Each number is 500 + 25 x the weight over its row's rms, rounded and kept within 0 to 999. Layers, rows and columns count from 0. Numbers have three digits each. The size before them is the row's rms in percent of the matrix's.

# layer 3 MLP up, 512x256, rms 0.0679, rows 65-92, columns 32-63
105:511507518455525492485497515524471525520541474523477555538471523459542537471531505534509491487441
101:497497464478474524478461482493475506489496492478507543524550459481511482542519532489478482479524
114:490542500491461523461476481522475512494528514516498514472500477452521512471516499515511494486510
097:511502498450497474533519517530530530522487485516522488499474483484551518524509472540554498491492
094:494542525482444495450481529489493505442494494494461542479553499500524502486496542468492484499520
104:541480548477512555555494465504520479438517536474455468517483437513509465533540514469509482454483
113:460479485457525489522500512508502510463546455493510439503533525469468503522490536505484518528485
104:498499499481510464502464491531464511554484480494498467501490481492485505513498478518464529470508
109:510523548500486489499472527434506508467498504472490506452480473519489487500550492484496539540490
106:508505475535488462486480516500476462484509506488462526508525488493506499507500517509501463487488
082:519454502443469489498515470488499499478530500488476477469549515473569456503473499537514471511506
092:477542474509473473490496582488503483533490509508481544478513482500523447549502540475475519505483
096:476444501480548538501570516477528513502485474457544495459485477458505541473477537477443488505473
098:508465489551524486507528477484489501449492523486485496503513528507523515479540493494489481540514
094:522485504446493560491479494515503536508511471469480544501467495455511478505508469522481531487477
109:480490534469477517521481499509497508532508440507470495500517489542529532509551488499533489475489
104:466484538537520505470498495482527485492465496561490545471453526519453525493515489458479470501527
100:490474513500467503517530525504511512505520489447539504458500560524502524506506556508513558531505
099:484496532505473512523468516507500510532503491502475511437499514470521514452531521482489565490526
100:537503488473452529512505530481476504548487469477471491512490493496540503539452469525549488506461
104:491454508498470508495473503467496471508484514520462530496477525480506501533493491457535479523498
108:494516469509478488523490513502501511547529485502500502510472480520451537506537509473488502467507
088:517444489492470521455505533537531467525537489511512525444469535466514537519480498490490495442485
107:481508509450523522492482472498484516479526509513510526553500477529469503470525492503487483523517
095:491549521480504421470484484433491530495490521510497476465519500545495498497497512487454459529491
100:491497508485487501482520530514511486495477490529466547466487499501486482483503510489504539527505
106:530489472449485507459474499516486530483520551455458513537554504505466483507521553529523496502518
099:520520483510510513496521491509495500504482495553491455485527524449526453498498519504496500459464
# layer 3 MLP down (transposed), 512x256, rms 0.0643, rows 65-92, columns 32-63
107:511535503536487501522486527481476533490505533526499498527504516522507461509457508485481495531518
105:480517497502522479534497510550454536534523485523466497458504501484481521451527484455488505480514
104:504486516472495520499503502469567527497501487524499505477492502529469538504465514547464492513509
094:467512520489515511510495571511541508484494531477499507497471446507508526525460520493523505496516
091:482472490546506458549491453508360539521514490472522443513468495482496490469496453555495519478464
098:515526473495517457511532514504492531498467510485525490498495583469481523497478471516527509501466
113:484497499473534518517469528476477497491493470513464542487485488490521485513472466566477522496511
106:537518495511486533522522513549587524527522535506471510504457507523505517487475480488499476541459
109:533472470525516500464515488561495525506528490504508530497532478474546493519505484482486499510528
107:474520508500521505494546520479531510514502471536498509520533470522474460510508447501510485506467
085:516530514521528479472470496492372505521476498474535470497473478522488538476487472475481511506493
093:495479538519524498505510499518484512506507518518519493535440491547506525471507462512504494491500
100:524503505520508485502483471510540481499505520513525483521512535523523461523504460531510481477490
099:518465481495504498439487521503547538524462520530480507502502530527494525516501527455464485471465
096:464502518507507523487474493473477508486519487533516477498493500546513515497498502521505488459501
106:489499507505462497500494483513500485461504530482452510502544478478508516492512495510522470529462
099:522507530483497459527480496523504502524485495485516457497469464512524491492480499498477476500485
098:456518491517502501445509504504607475481534555536487507513520437468510491521486487498498514485421
096:535497499506494487543483493532573509473519495520512498492511483517519496518490512517480506487537
103:509474467504492464485502502507603496471483533514485543443478486497506488513521509485478497496527
106:511527518470526464489486472517552494543459480506509501522515483434481522519513489505493493512518
107:548497502488503498511514489512492507539510465489487492488476494486526507524472522544505523499486
094:495544499504494470551479496462453503470461520508488462513490491517516465475517525493475496545538
107:530467524498503477517548511527473496483493487479483477492500537496502531461492510492470487539494
092:530464468511487521498511481551391490496515518501480517482484527517508475513437479482521475514467
103:525520513466506534480497480509451510508554485512475467538506488493514463527546520472476486473492
107:480493493520529507524498466498488496486499523523547507524464463514499524545471459526506482505488
101:491478521513486472505462522521558517482523531519489487499514471498540519513482478499494472551516
# layer 3 MLP gate, 512x256, rms 0.0675, rows 66-92, columns 32-63
099:508511435500481486518499491495481545503543531480490476472510494494507492506503488526492479486505
099:425504453483516493500547472525481478500514483532489473514496512473477530484482569487511482479538
099:501503488467480502519548522545531521515528475478489497458464513459516531510493491477490512564496
095:501506504476481510507519469492538501539486494518548470479430481507496499494544455505503454504519
100:447522538571520474489482487478487491526542502443492490489502501527539505504539514484465507502485
114:491514491475514527456498478493450518490453492510527477464507493495480515467467454557516498453552
106:461519475492515456450523520488474471485496495463507479528514479490466512537492514521501520467547
104:490536542548529518519556528519495530528518471458520497496509458476544512478469474479514513479546
107:479480551531507475456510481506488505473507527537500512543495529475560491508514501517527478494508
084:527441499481480511473496487456555525501476524513513502474495547539502474545513501487459500528445
098:470504529571495531534501476497518528473516529485530513499492493542557532522537506528540505502497
099:486486515496496498503474485505517472486498465487567444480474541496466531469492490447481526523488
098:504480514517487496484522504527501474445505493507484476459563529449459501461525545545491512450530
097:483498493521551515508456488511472501491506484506493539505538522510523461508512512536516491531505
106:514492475507493485531513488536459486538506487505469457530527493475515534483499464535486483465529
099:498481492510515514481506468524485487503504450503530545462527488454526514523480487530537476501523
098:488492505465516525533539497486491512455495509478520500471474516505471486480529548531489532532515
102:473522561498529504519526519502533516522532494500479493441498474487507509503506494496457524488521
105:482464541459496505519494522557479508476492453467544472469490479493520481518490512529490503487500
102:461473506508525482521502506543484503526507505511473498506483472497492491481468507496488520503517
104:513519497481496476499460482502457475547477472489514510503543511494545519530502450519528515462531
087:520505467532516471494497506486561457532498476499513532469512523481550501497554519474461508482456
104:490487481482469497473537545538484514526547490507517502469494500502492533462479481486493511453540
093:503497473496486544509513426572474485495494484505494533504520538490503468519471514568542521523465
100:450527518549492493571506534484485459482490527489481526443496498484512501535497519500518471494500
101:477479527488466475504472505525484442527509515510472497493505487494492528502511483532445488494535
099:512472512495498523466528483458501495499508501484541491463522486470512528504525494493472532534508